Part of a small language model's weights.
Size: width 160, 7.54M parameters.
Architecture: LayerNorm before each block, tied embeddings.
Training: a variant of Adam for these matrices, 245M tokens, 7381 steps.
Each number is 128 + 32 x the weight over its row's rms, rounded and kept within 0 to 255. Layers, rows and columns count from 0. Numbers have three digits each. The size before them is the row's rms in percent of the matrix's.

# layer 17 MLP up, 640x160, rms 0.0535, rows 88-175, columns 0-159
104:164166120103178138105133091165089100048095154122105085083041105105126132148100106206098089169176056168138135204126135086080094068113144121138182200133096101106115115140149137155172152138164116131166135105152094126141133137118169156146106155197065042156113092096144168140106096126115077203129187127133165085164120125151146153151116134119147183116140090091133119130116129127121106127155118145151108113152168132148094131155160081110165126111100166157124095132121158091133158125132085
091:135106146131121102100101150140115107125125101131163139133101157086108093124082106130228128204093142109122145118116217076165157184166126155098167137097116178070129096137137151066113145111136160117137096102109128118089121092149105102131153156152111118102118161078121171139147128131051145104111158038112187088137113140142142111117130110145116175135123178065134144174119101163155196103122113141131185103109125128186147147134095111065157121065130107185125096164105160117227126115096112
101:160183156130130133160128096162113131161100102155080164180156133179125069135090078164125141160096058074127156121167179146162190109181140183125099162112125100119101166099151155101142178120164069205070088145102177107089104105128120097125148165122128145084178069118083129095143099093152107162151174162111152135124080079107123110124125139083142154132166102149138122095128115134133144165111120137101151120107141177093136132134100188151096119109082123047094160165058072137112156113126083
111:140108138085144172130115076130113100103138106082166143123129069102137152150166108046086111111165136141106133127120171155100164122092126074078120143154100161089194120109157109116191143152127146152113163109110144134103092133077129143146132148235080109121133156116132168153137116162164080142164116100074175109112130160127177070145214110102139109149146138125094162092137082162110101170159137180136136110089088113068116093086127188153100141071111161134195107129145138150199096159085113
108:156153191103103157171145148120187133137150054148111171144088105127076131088081123091118123134096115132120128133117131072141206153146122153128155098136105104124126124109122189096093099101105135203070152136139145097151151106129077149197154098105109047113138147055127130089143159141180142117131147152160158140105083082109172127087142124130127124085123125097111144199098088181117188071168155170073159123169170164134151137121118059166071100098113129123134183152128099159114155092153111
100:183122147147096143105097138137118111088149195139131119129130131162080167129088083186160172139178139155171137168094122163143146186090160155025134112107107149106139102117063182112114105146110107139157113123124097110124142167146136064077092118107114117088116155106183124134095104128118162134126129077112134100209098095113156210072116148081125175168082133119126139154075117143125127169146147112091162106127114144112078113174185169134185206101135109135140144106130148086187130090074123
107:161032194113140128166140173160122141162114139144127111149188115217118163083128119114124169121107106164133122093140102166149168139090168157106106141110100159137161107088140120134102080162106075167144099116116113138162171089171101132120133138123121126172135100153095142102146098118095150097143125097179153110105168121142133140073157137136118073148140190062112126115099122151165081105162173050167124091124112125102078110115106068163096151123098140130154133205163050167136109049182101
099:156158182080131183150098090145066141125169144133159125121127145094115153147114168126163084114162153153149167104061098140130200147155166110139143115147119186127144082088101142064163130071132066068152167102161096129126171178108124109127100107134063093095125148120140177104115150073157158068113148172163133184177149129105136114082168151130141084117127161078065119124078142105083111139122127128093136128174132092106120075127085135164059186161106179116140154143084169090137157106116143
101:166056174123155126149102169153137190096188111156094141114144102144114126114113188115115183072142106090112148088173108172160181108123100098107127139115067105121162125124152177126049117114138136143112161111183133065135205117170149101109101096132139135178105137110128121124100088136121125134125172105119129136159096137138163114077142129145054135161077171067177099150119168107135115168135112169079213050179140143135155095136123114135126070126129083148120172093128088117163159123187128
103:128131155092145136159104124149065172194105125101054113132174094120097112094179078099161168186134122127125164036129127176179143125173174105127091164076124147136159150117175171100092139135085115117162132124158131198141127163128169102132107115087118122115118162104104144108122087093131147083105120117143159166087130133124154072111179100060174158113161114136144133061126100130118111115201166134086122149160148101046131073121138128188151156150106103090142162128154067144167111158090112
089:121106161132108138056114146121157088154108173112120138098158135064130157060118128120124136175143106132117148107099189141154145114139185208173140157148095069114080123124092155132093079157094146127163101111093092116155152160111111104129113223129124114113115104092144099119112148110122116143164072138121148135165138098084178156069130143160121169140114156124130090168115125169122161138186126132175149105133109195062069139067160118100135186191102070165169121103189095146122093183128085
108:125113131115147150083145157133143110138134100087130135082102103074138097121081142114060149148182168098146134089150120190170127088157182180122189132133110050147170117101160157101129120125098113172088177132111166168100054156124132130105151105172121095036136066182174101114136046161085097139085123117167179130162147121081112129102164144129097109103101164130147130116134106134156152128120119109116160119157123097130080061112096138116131100145108124115104154214128154097168192131174169
099:125038131156059121116140118102108101178123145126136138137152107165078138103157060166094097120128176094140157134115101118140094110161130075090162176081122157083153138153171106095120102168146112138100183106127107107173153137179178188066146117145127146110161171090163116143127088116095093098147097131165247083184153083148119093122177164064129079100163158151109151138093154150122105114101116137123167106172125159060162124137150134145101126086099111120153129105132115150130157181081145
094:155165127098097129064172208217097088131152104111091126153117148105104086130053135141059105162099112110173159076155149137179142078104135154148160150052149130117166119063144122139114125080084171171201100119110133102138114124087137121130096189119098118142146135147115171114132083075106103119118154150107151159095118163193161114105122164151080158104132097130202158153147158094122130113165085099175099107115090169146146111103125118072088117160090145154111101138157145157087106131132082
094:136163172071119106110138155175099138175125122127148168086125114053112171062161105114101039077137126173132154099165160116177147113108111133114112125129105057129162109156133112087111185089140148118084194094162116170138109165136097094106080088129090074108130171066154143087138124121152082123124099132108165156114106149122149108113168117165153122124141105101154115150154188097095130125124172169125126185208175120119094148152124141147137120096173064085151123120076167141124128208174096
094:148141093136126119181084098101151102130159178156187093072065112120098152122162095134174143140158111145131136093094130128155204101112161139088171088085081071123128144109188142117132105080102156173191134116127132185188066134095104099128176126181098115120164100105144232127126125110096146143098150129163144081153152158065149084125118124137126124167135060088113142075109120107134075138101115162171144107100187142107146104115162136090166170122130140118117156206168141122100112152147113
095:140122154112133141139149155170146123134096143173148164116144108089028138164091119137118143109193141148077161138093106149110119090177172140092157129104103083084134086161152136101023116173162103176134158144136082160163120101149088130098148117148096137158161099160084136091132105142086083166099114151121117062153106178138118100117112135103100160134120074123120155089126111067056165137187127137129107113118128112099089140134142159162124164066149173129178128109224157133182155104184157
108:148134163152141127146161158186121141145142142155097162122134100119152096167120054160099151182115106211121162159120152114116180147147164104124126153115051071131175197141166205177142067114100134143152129097160127158095085104137137072171108068098113143084145102164138129142126157132139130127126181155181191102128144102146143144131106126038140128157120059146137140046122130135071087130122137146056133114148106100106117088132126118100103164144141127077127080119099111108094159129200123
090:176097043152162092110166097141156106153152169162122190097100117162093133101051114105079096135188110167113103115116101142127152166139109146049089194141080158090142101126136109063140122120089113127112088157113121133151127134142182160125125149127067089114161116100142134096157155106102134143181126162158086146180188106187164176092130149114110123103188090112083139118151126213109141107142145095109198107067169134116151096117080149139124117132143114163143098138188156163125142125083140
107:193110105058110161097166174119116093114128145148166169078086073130117099135113143152090132160142166110087114149207131138145101127131163164151165152099079116100105127140173200107086154142117084116102131093149073101141115152146121110090111209143149178148136154067148137174112127128112040119119095157183116181098071132133118153104147116093091124166143124142122206157141137162124152112164163175117158137112101189160103091143137068125086126063134088176153134117094132120147146123145065
101:155097080179095134064107153146191096145136071110067128172109138119132119118102138135075148139117089070159146124138125164129150122091146130112182146170072065150083056111125173122077117137075089142121137141158102137137096134123121127177160120150159138117158112198090118176156153172105112169111128127143189091121119109110074162113202131120101178155163136073169155160082109092126061142181123132118189161123096094136147170113114084125097073113153113082181146123109096078129135166112154
103:137110137139187106114152139126109142061148145111124098122093112142105089172144128159107107129199132138103111135151180126091141101098164135160117151097093113179147146100139149078101112158162188158149173138116154153116095124098127122113161184181119077141148208149129171132155140178166097088154158141115140113209100123093131099126127100176100155154099053148098079088107103087107112071137128098136136198106173159096105180179102161121099123117128074113173090154137080102187092123095046
090:155158131130094132170174114115110138142112164179086108066136110129082149159138093179101114092215125146116120091120124119130166067103095151130133104155106126126143135119147173136095080123143089162107181047144099127177143103158154113174146151172070138083149120129174154100079136153101088188159137156172182090112155087138130121141113152091145139131097109123173155097171109138064103127169110115159154096094100161082142226113132125129133077116041096090157077086160139098143136134106170
106:163142162198109118096095134144137110116105120158105127132115153083106148143128116134096138161121155129128144153135113086141187097096109184108114192171116142117113161150120074184158108126160090121086089126090163121103097089082195159114127156162116108145184117176120123123095152110159063160111149081128127112128137154110185131055165095124127133109157122105165113181045118053164149082173170167075167162105098160119133143117093086204089155103162103120188130099167112136169071101098091
101:186163105089119086139096183128131163078076150181111124133150098125181191152141122107119147072112152109139147172131130116118134139148145093111138118115120064125127099108165098135095114121077105121183083140123163123099102082134135119081180107154115183120174118145201139147114091108093093097104134104177146154133112166125154167091155159152088166140165080080200098116096109154107139156083148108113177179170050135056120124169154061116117158103150034132118159120086144174100129121126138
104:144143130129094124130120161164120148182153126110117123126130130072120149113122129116087124179109133072154118144165133103125122165097152140152142142059104119128128196132156112083113104084101114133194143141084203141168066074116135146166058150126119138156150093162151128142125141112145119134131145117124121085067125131203143193135128139107142130150104060097137140119092095135138175064135109188105176212134114109071144116087120091092076160130126091147223164148127078180166168055101139
106:135120108071132153172143110178120135183137112174071104137121114113145147125104129144160162171124133148137135120163137161116139125084188117116104090116109091076076079118108177125090115088138161125164101066150107119138163166156103134090099154202127096081130140079152134146115124124165081065147205134105143123111085146174194166094126215119117113166136165127146142110163145140077059165160169196137097138125164187050087179142124138108179140134123100080123130150093107132098117147124079
107:127113102166161097135181113145098114171194187158066219066138132083133155088148118155123128132154102153161103127153114128177132126120124182100130163063131096101123148092132148071144145101131099124145110173116187112195077102062086171178131128162133127092140132173169091132104132111062096126108155147169130135155129103138156079125156192166092079161177065091188102147118111122111111120131127144176120134137193159132152079100145085116138144090094087126139153089089084139129146121117100
088:145155116106135176183170131201105124095079139125059117121111141123100117094091145142089130128111142024158142104103153097134153152085131159134069163152132142148147195129121078052070111128168159175139169108126111170125115153104151157123110131148106162169140112092098063133146148086138098094067153146118164147117080156113126126150122109092093187145188067155115136157133141151105120123136147160119139122152184125092116144131143100128168079135015184190106140169088132154133101124143117
106:171127147139167156112164152114059163049090132124158065096149150136128162108095121137122049151102086140143176103128132161096191122094138148140174140120121141155166149161137118125120088098102094130094154092178122176124070120141173156165111107092125163196133210098125076183122103068094097115131148135114156104117152105112082136094196137079138183128140078069179093170071150139130158101120190098120133147132143153064170130124121109101095100161133107095114124134131109175150141090164117
104:158098063124181145142160091084106147150163136098123189121075165178059136186100080162105094095093135087123116118113143068154126095153143151148134132107081089164162063147148160152118142141095168109149175148052161148160072121120141160177091133145092132134192106166119135170100101110070144163089155098150164115147070133113110140075140130176133132155116098109145163149103114082126168126107146126111150160132125165029146134145142156098144085128156096131155137146162072155097195118082131
096:120103102140124183126135123108131101072144070096088163155125082156126138084112132095065103050112104095120118108136106152049151084174155160117141128168119133127174117108119091117128119121186171128186156143096143115113084121170174170151059201102106164168146116181132185103124138133136144118103106100178155120099115108173122186113181111077095091191165137097163164130122099170123143156076113098074153147128183176135098144114104148156104135108117085173103121114120115124179196124156080
100:149151163115116147079126210151071060120135134067067108137157163086119133113125137096091063151136091200116137106133141074144110148070129145142168090064149104124152171095113113108088140121120100158145159145105144136120140123130193138111113106205091130127169129130199094132129100073096106154145184152118168191114091116113096128115121112136114185164146073166103131183109111073146141108124160115177140136090144143141085097080102201143090160096096154139193105137142160159161117148099105
099:126117118136173157140131189139064116132129123073145177149131146098067144176140130049073125093144130144154141046152137102152146122121095182127125158106109138121102165108114121093101111121117090113141100117168134123075092099142121109114156119168128165114120122134143120179116143127112099144109135152129127147169082145077113137130175141093059195111179090115119102167112114094108185131109176167121152168082123216114106206099117159165101114126142088076129066146186079212158154178097144
107:151109188131185143117124172132108061149158105178095193149154128148053143103127089134164072166148137121129152131112137047144126121141088152128119148080108104119162082152147161052087116070140128124151104137097132135140096087145184142130091120148129155152114176084142181120091145125135107138103171152147152103128156155097130142131126168036153147103160099075114142050088152101161174113175115044132143146106173123126108131169097118217161094109085116131118110120137118171152153118177153
096:160105131123162122125137155175117139149100132157112087085095170089104155112052122127091131137123122188086138189113193086105173110169158168114173107157139146118140078148126162142105174087096073166180147078130121156145096156127144142095153155116150098095129087141202125089145135134163095125060104115129140170153094115088110149081143095133096165159162108146149070071085121112155126172120097223058133087128153139139086140124122144104163084134060100145119084098120157124174167145078105
098:138093113147088103137159120116106129195109100138154141130188117064148149194120148114140099162189134104140143158148139132143153108113142107142134134112119140065114157156140139175054144139122134162124190120143128180174094142158150188076065135149067155093144154083070168118111112088105060121139139123123139150158083148107194113084119216147115138093142097156089145136137136068082129110117156103187110071141126135133150113092143194189123152110115178127182057118165105113117095091135088
098:124159134101062147088117148102119096122103095180178155100162080107131099156094061131114071101120171092080159169141091120124115102148198176133114186138137134118130107089174141177086182131148099134105159183108095191136086170135119131086104116139050101151212165112176158153143116115115042139123157124115114143170152114128106115112172167055067114146154129169125137106121163160122165138129121099107171111131150137082111112115147142134110152171115117072130138075147105090123178093089087
090:135150116043140134135097101121126165148077080126130100105108069126163119129093068149135121096112088113138092167151153167138142157115106193085144187081109136097180132077141118103141177175064140068108161175156113108154125145127151121105134140161127115058156155084137138134129094124164130128108137158083178144133147115058144194145171103135126163080112119072147177120151149123068116089151153162072183174113168161123100082116142130142183142126183154134155154150055145178145104150139075
118:152149155090136109100146155150091071103155081132180115192063131118166130160106131148171122098134092079158178119148147143153151104062154127125103075165110075110180146125165115112084138133114130170132129130162176088115157109150115174147102187181082087097136156096145136155119138120056111130121121066109112162118096094157213167144142122089109124115073154118151156007123125114116109132120148138126168158099138138111117152183149117166092180122068118155110122195116149175120129148076149
104:170133087107099077132143116166119110151127142116080206122119120179054153081089127151105117085162118127158096161152130142118163170153121129114113114128089155143182105102125216111100101100071128111077219156128134114220120097151119144124124169136143110154192147145123100129075108138114116060082106143161134185120137138184127145167128163103146126123115067141185121120095129188139158112115153147082116128181146138086109121179114146107108127136158071062118162109176088148132155064117137
097:152118217124073124150139098174049148108144171106109103181145125136157125112143146087088102197080120117146125165115156172150169147068147118110142128067104192127097145159156106110098054117067092163139158131105108121181096141153126110160102200143118151117176104150091156145163127115100094116061148131138114149128138089126172125127167149114098102161166127114126143157100132147049145132119082135156141157082076120131141171103073110140128063133138072128117131144155070121141193083184127
085:120128098118085172090151069116142125193088138138143136099089118151095082155090141177074108074162059104144112117111213169148162149129125116115139149108101133140145144120200139164116103186151112121139045117128116106144165128194115195101134138148190098137123141117166147207128100114131104146140176094098124093119176076153078127143129118115101205109117112131230111118142148164078110119134111161175113160076138157136084129101111142138147142079079121173181106129114153101143120120137150
100:174083112100117109064097159133147133082110117133133106118083128064149153101128116104128099138110145181106126092088106155134181120182171139134165143119125072109105182109060149142148063167058128167162157125151125154126103153098113182167126164136163088122218100119196101203156095123074077167088174109161098140155127160139171092141129085111135140156134114120166111135139138154150113135160136196140125092109180152048077143144097084155128187165153132112141121110128118111110099144136078
093:188154099113124131138111180159150109161157174119146097127126134142112149047107109109149080081156070100101141123184126151110110093144104132119131145117110095101159137138095094157148071148128134150127150131117065113199065053104163113106164137124108140166143145104171096198104079082118109168190174161131149120125136099110124053075150135143083187179128101129140122106104150116112167150168177146156073088135148143162128102146160128065104192136113132080128167081145134211129121178106134
101:133118138124160179075174100160070098121134180131121131112095174117159135091072076122136167128125096103160196155166104137160073140148122134125137148141105129118200160070177119124032177094042097144111148064118156085115103142097100212118109109161081116132098099139146132129141216068076116151176141089093146125125139119139140121152107144139113106160092153134104135099117121153149142116125112153101135117104107142115144180211110172177094144087184165120132098139162135131101117167149115
099:168146102163111173126143172167055142119144173105136169089121072133101152135069132112143099147110142139158121089170118199142165128114153135130173132146071114158182197108114101117112153200132085134138121109150136165186180173073106122151124174136104102124100121113165168122132186144160136087143125127122132125129085113073122089035119131131127137143154115124109168080114191099116102087164108134198187079119174123064124131171176103060154106082101134133166099123087099113117128090121123
099:141143099143150105144151138176102144156145171102130155073159131168157146189127093099095126133149075113137107116132139088145164098105099142162116085108095086158149134071156140107096089183219154112195157137120180186174097138077096158132118131127136111112121192128136126184102087118114100031106092097103157078126132118153131091125120169126101122121113074116144209176107055148125133152132157109151126089099172074141147095118165123118141145122119171161148170116143095201181112135107071
093:150130135164100125098138148164134195096125081173145183096099061136135120118135090145179111146113113169117143087112094158107149144111155093118167149146068179134054097137114170116146140030140123155137178105124125179145117151078122103151122128091111121058117108076094144075146135148152092124141154084183156183142136132067115080069145139129125160133149190146146156236156138102072121168129101175132159142166127168145092121144101086117105142127103126123098141196096169150160099124115115
099:135109129086146084149114068126089098071125157161064154137158119143163061122152080102146103138092122113156146113187159150135119132129182133145112125111115115144113102074154178075089128159124151151107143148150136135087197113192119134147078141147029104158111128129065109120088100105172111125141166137120148088156098113134213157109158140141159092181120090103113139080091147126142083124128159182060132103119183109124127128147089161157169133055162120133168196168163089164120078118127142
092:100072136100164144150095147119114119110184128130114107114147181182114088167154150067162112159168114175159148097096098150142086147086192083108183124108114085093136134140187152155057104146053119173162119156113171110099036139131089126106131108180114172083088099125124144103168089144163099176116158109118148149155079132133139131098131148122100113144154105183099109105068097137119178130099145167122137137078168142117117078080107170163111159138120197103123114124148151111202139186109154
101:141108139185066127127188117126150194125135084148132157103081054127144103110109163077112150103133177153116134103160151109165174111137197147079142146127121167067129178099173097102178114118058119147114168123079107138110097128092152111159108161136112101090162135107151137139152122108161076147070176129065199185114133072158155122125148102075117133175138130116159140149156160123124084105137117108126143123097137114109148144194167103111097146120120181133131129116078073159121194205118066
094:138110102125131163173186110123141099105137137097096144075137162093131236110101118071115130112130137142125156092195130151152115191109177112099210122156113121138121125152092113151166141098121034121106162102144148131161130071167169155107088073154101113127148162140155087104130085113135046086148110130132109120123166158136131104106138124125084128133128095143164124102112134178180109120156139110136084194085137137116180083166128162133082185090149173091156156132137105139123028169112154
098:119091099110125126127078138109122090101131160194103148093105073144160142112106134126147149154093154106154144134142121115157189131095125101106130202098139054172111110108150167048107121119090178096139121140093123063117147140136196114124113113132131095124115117127127181148098102061065102197205180150162163083109174101103206151120205143138103095165192124146105122113114121141108146107083140101117165108141179174141136100133146120199127148069120161137119139146069154151172129105119110
111:145089121131162114123103116111123080106173116144107165164144120070106114131060156105082119149111168084079128198138115213076128136173178198078194165136146117106117126051110143123077146105137085113119160152098185155143090113179129176144142175132154134108131106115164134149038150126144120129109176086129141109142093130100156179119120138080122157107154109096132160097060157124120081141184149132133108144094144132060097094123140152155144131054117131151168180117166082113130177126116127
096:134094106080129097098110132115122152097121146113102127122125134169103141112071162108092058137123189144197186114094114127118165185169198093133137115141113147110146143105163190141108180127117124193139119087109195147155197084112088150146104143126086058120125142136129053079123102100113143131157088155066173122095131143104116139104140144128156102111133140082152110151171099134154153070129131182113141175093161161124079123112130113195125180141098147110161194176166113136147101057072132
116:134111077144141179170161132210105122171127150125100109095054118111177137089099066142124154059179058108147146170127148129151086172151129131139157125164080131128164141101158116073054126139075099136095151067125119105104137122135158197091126147141083106104138134110223172151164115080071091116178137108133167107152123099150157117088131109072126134130118164143094129136131111146141158153136108140101143123131108138139141136220141151158077167067127168151157143169133143133130162168114079
085:138140176111082101125168133144083131173132149062131115135140101155176092109114049114120084119139121203153086035176184066132110126135133096118083112108142123125139146112185194102137117102138182141101161072172085158103165113204112120148119153188131110139113168130136080179167130124119092153128089094122134183151137102112140078096141096136122136101133154128209129120191112157150154086137173118123143170131094159117105121176051100109177117123142082117128105097089162130125159142150134
096:155132152113182157110109102148045098216104158124091203140146111119207079107143095111053178106126138077115125138102149083098096131119097145143130110131118105152094141055154199128114144096135114166127118086197104196122143111074104113123121131135102124131172164114152086159090144133111097147106174118155120069105156124177079105101119189136130148092167140076179155086148147124116122121152126105152124140168135162070072139115164100136121159163090074150140147112177096186122139128139129
087:120141116139168147075141141120132115134092136087106223090116116106123102124073115105134111053138228170170172123131183182102055081120169115137196134160130145098127146108195107120150177099097118105130164107083069089145103123113096159139141124159079156158114155074117098147131112093087131153128134149132150143135160104108147103094096124146143182192153123160165094077131135062136134163137192203146164164103106177148132110151192113113150098124083106143137163112126131116109116108122093
095:146125169167118127155097095199095092144200089098078158138125138099125169116143093166056145059154142138113116065110129116116126150134133094134145113083106166122148097135133176170165092124159136145096122124151126158106120113148112153138075093161075135110138097188180156196087102127114135131044167171097133134149103121129142161122105125156126118134168065176158125132158088116114123104230168179086129062197140107079089159139103110104135124094122143109180181131136067134110125140110143
096:146176082104128184088089143099071074187124103133120151129132108157122186121125096095104087139149141122119167152146166084117153199106108113090102115079139160147153153137133149108111087167110119124172146095125178151185136154111066184094119141136098140123130128101178156168128144120161091110106152142106085137123085180164164101130176173080113169088121038114078163105136167106147135109137178163151133182105212129148143116148050072110123156147127137086132071126157144107108069123142082
105:149143137152147146160080105163109125139115102135105166142111095110130118162115085135110154153122099169121127151102089125156182037115184109152199158158074122134136127136109142127151100112131107121129134085066106138119110051120133188093084192149153089138121093145123103109158142148109119151129186173164161087108114135144160129151171196091122115127129110091146125134068121148057124154141177098147124093145155199061067069135117121121058117138041115128130092144157076189175112108166143
098:161201134104075109123125097189111139156095117169116153136130138189142085145139134101067099099103091123099131217133167095095134082143124120178143115078106078159118114078134122080116176111121152126080100149124111160136119102139146113147155183078171115146065175145168124151174137101095119154117131091134116175171109107105143088119130137102142173100200108111102117108104106107223077128215135069121102186065163152169119157146167135121129154112091129125107142168164082144133131114145105
099:111099176131113121144124097144090127172159204139140156109055066187075175146119120156075139116167126079130110127125114164147120140147138119149126139077134105141169125096132155131111076087037100139114132176109161168123132151138094138168048129140134105153149123174123163074145105133121127171100101109171173159135121118098126124124200100142141071150158115145101127110125073094146133094109134066128110131149182207160142130138115137148097092138104161160152183144106041119169082042125142
109:191138139107113104114144128122143127160078083127093091114040111089126066172091162111065098185116141089088160098223105150116141094145143069147174146112102206057152107092117132113117158115124111118131105142159168124146101122122135135122144151104127128101117179166062165129135117148154098140150178168116162130143077168071132110133167101122122164086163115151126166170099110099135147111125146156176141133069165120115115090113122114131091085060135132130177179100201141091165167153085114
086:128156110095165115072171083143161087146084083121110162139088161118126112167119079182151127111131068144156195156105204118077138175101103182162148133099128203115165121132103090101151198103141102173138105094153111096109155127126149101203104127092076068142158144077119103162109112124096141111103123144124103080160110125146132092093088151091122146124139139092120162111100166091108122141155137162157121153069106200130148092153114129151179130085158156129191097154183118111131201159168150
096:155083171088137104061107108141088102110138152161083157142107143138138137140102100090128100208085147125156195091128148173114147140131147163142124148091079122141133135073171126113099170137105127166141149064167164144126179149127063180143063058184064076122112116188064070135129133155162131103105124087095154096103115105129131127115177186160153131168125104073127143108084094127117119085152149140099114113170175155124123160152055153183181131135169107102125169145133100156145125100110151
113:146145172127150168102097133163117153140128095161154127074102089120121154124059123168108090176122098120075189118121163105106187152144129129154143171143078150162080047137145173175110122186105055117125193111191124155108140186137085165125133117111139075087077098103141142108060094120197127121103161125109117146139177133118145133108180141136120112159133092075154137152111114126096088126117190150064151126145105105129093104229069136097128138147106145118113168163110140138140151089082126
103:140110170141124140080177158183113096103112149138070128117144101184143087115119123132148092126106110127180140119076144101082166111139101115110159099097086153161137173130134121149130064060150102158120172086143161172200174145128060166103144176136120103129116149157206106106096146157120113070145095152134140204076143159102120141130167140123092173114080115099064084160155117143145106092154204146085115146157200136126129141110084084115084110194103111114140113147103145145106069145156092
090:124081142116213143116169120116112127159151151186138113037183103166130105175053105158108072102078112151148144091112158194155114137101160117111138097182133114166144097104166114153125146148142128117090117125095196153132171133125064166123158165182114110172101115127146135118136132139112150138096152181124141126152152071178061100135148100101130151146112091124160172178113127149095070123107114095191098126138152120105131060211098127165092125137083147082110115172083132080091127156118107
090:155158102101060159162135094135082064124143142160142166139137159214080122109086096121173100155118111127148171077110160134121147125067108082140110139163122096140189160077113143148164073124100100123156150064105126099122187171169144110165126187124070130149113147073116131108141168118126096142107173119121090098123124118128136144147139070102148138110216180112155109148096165148069074124177160152172121132097189138137107053155084159131145140092124182095129100154132113072102127136107153
098:150136113080154151169136045164122112116133092135116107119114115139115177146141121153100080157153134100092167072102145155162135142047137116095141093068133132079141091138119144128106100132153098114163140072115127170141089125157083208170168170106123058145138169179200199126165084091123108107171128128140125132098118157113074085134194185127104137170179142130151166162119116137161153116101126154158107115104151148082089133115179099155144098145127094100131166089102118109075115187061168
099:128053151087136197166165167109119153193104113133161147108131060172071134183112167116124093156128136112110121077097120110089161095097129151173181120109122125159114128184196110090063107099104094153116111092071131130113129082189065134143120143159113109171135129157106126154145103137133088097204122139140091132131097084154102151082175157096132158166151093171118156140125121110164167097172150136117120170161123159074111156134099154191142086111130102036150105107128131112135191119106135
104:162112139176167137176141160178155170162057132168108122038191074167133112129121118170137137167124119144100160076164121131124185114123198086126147077101074071093134143150089106127151152149124089138161089096126109184097113081119138132132131124185127107128130103168127154113099090124145110142196147131123176155127175113081147112100106098071124135151089141072132181133118108140071089112136167128120129078122141090162093110160090145142070193171148158076176119147137122099126183121081153
111:155118088117091144133158093147124110072148075129075167149158155163150141091140121094137159091142135158118138113112113125098184069073145124143098168120063103103141205108138126155129132062160035144173135093170159163201137147134076095115105129148144144166125090126149170143111100128102123144112118120153142188115156112169141107130141092076141165185132095146095166118129075108128159158167086063093172163186075140135103093154126120130130120141115201145136197144110133093175136121079071
097:179093148115175127152070112161112182151083168090112127114071130161092166167121081172152091141151097135185145142155120120140157081164099123166128125147076087152103143090102196127091162140097120129093173124118114159154080119215120094158134105151149168053153145125162038130138133090090115121120146148117146126122109132072133118168131142126064176115136072189103093125131134121099155103167136163170113118116122217141108152109103109153161088160132067114149083142100152151164184124092118
112:135164119134201100135165183098102100070150090098070129123066121115133139120052095101176113144139145141154163133102196111131140134164127135085156185120114123194148170132150122142114085108149110152106178126120115174152176180088135126082127137178126151174071122117189166084080108131095116105097092089104115146132063155158142137116144153102099177180118115134111128118134091150140073082178161122103176112123143079151144129166064096124077100156109132141174134143059121144192131133169080
105:119136190070126127128085168166145144109151110108126116135130107157080149099037115147146077133094127167096158153118175147171178144074139136114164119114082160087114125147161139087131157085114098176125125161112139126189130094147107120148120143098149116102177171127156108130137135142160108066162092164122176081095054111070137148134214123056118124133102055126142147159135131130158203136114135129132144183110160183127117161106040105144146142071168152105132161130089071126117161116082138
105:134123198088106120162146190174114129119186125138116149056083127128045141151153132137083045171125122185108186101079149124098112171148135144113142142131133150102164124092150162138150093113105111141107115118154160157146151157088097111085067169108072126093138147100143074139059103105073135169106144142123149128185101126133157077152152151100142126176137129108136099072088133154168077124130168133126160173130170118062142154132149143152061129149154096076074105162146102143155174089112175
105:182102107120152088151132142156100153145073128068092132086072106169090182177151105129094137118147157123194125089098193085068157086049129150163162126148104093105151148094103141118038107101161130137148148143138172103098134152123061122129113157173114113134086121145140113119122130115127110087132130181118163158154097094054147199121125162107137132110100111145125096146118124129032109128143144166187133199153148154115114159091133167149134115195120131089172135149150111193168128127100125
105:130050159148053174124126160098089186124132142081123144100120093114100147152105136137090061155122173211130120129060144109079171109135186148150124100131095141097125173122131096129132127152120115168111115108119153133147085093152141177157099107170110113150165083130165093123151096117114123173141175172125174155101127106143123085068146097102083154167050182071222148137149150167106169080177162112139109055117130113137153109184141153146087125143147135145161131144090121176111124150109147
098:125113095138183123137101087113086072137174141182106132059069129133169134131098104100100179121085109041131088129157082122104130169125153119104180222107065200096158131097135180119063149147106154123093130107147142103118100134157150113108081167172130107131132123114104127101133135149138126135151178172131135139150183038089107134133173167090145139189137124123162131174133145161178144064100148160100133106149108159151124066128113107170142088135147148168178140114129080161115166143105106
096:153107109128167144123115101139087129166143129087128146075163112135148134120150120151121150197088095105100129116106115144148095133105110170114131132123124141119169142111189201072122136156155109095107092105119127166112162141190136210162109158124085099161134184108138132110096177104109111145126111121122128077109125126040142151073144206098109137104130087110220174171095159044100140111116113232160141153075126135094130109192172151168169102137138106073132107093149127151113137161094133
097:147081093152130106112102196116076147136123118157109183161194096137137179113149109144088142098093106139127126104110118138085134125130191176122132215090066033103169152142156117140171055139146130124135125091150153136124099141152100154095167147136144121097135114136125165067144111178124148149172118104129176151094113090139074124103122142066067146116125117144121124112070086084117135192126141191087185111162170100186157125157111099129083154079164099102101102152098112081136113127181154
088:127121178157099126158144131133115121136159143158083123102110117124144158095117094120126058155117126125193176130092205174109116103109160107172104067151141088170189189158125087150146152138110095147104131106124117098146095139093072134123140161139087148098082141088148107121105127105102103099069142172077134120084136177105164141088141179110141076171123139084116090136127140184074068132170154088117120145147156151121118073141075112214154084131129122176163089103155148131215181101175118
102:154119131106086182119114110153079176120138145144070105095151146106156132164117147085129128185132137115110163143162131087096144095115161171132131089202134141142155147112115088135117122195171124144154104136124094118173125081073123182077091158156067078136121232180141126101094120088108058133135164163144191130082129164105115121095134168112129077108135090106116065118069131094146128130136154151147144192110124150066077122122124077161129117128099118192189161144133107058100115133118099
095:118102124086162066055074130154102102210140134071110086103105083107076126186164117149117061135133148100137139105076135077144157101188170173153135172143120158065105132095138106151170113134126144186191111108132144084132150143150155163111098154151093129161152116131105160088151116141160108133165130131138098054139126138135159088165143117097120125121151116122130169097127066172093179072188157064161134153191134152106148142134180103125131129074131095109133176142087143110145167064117131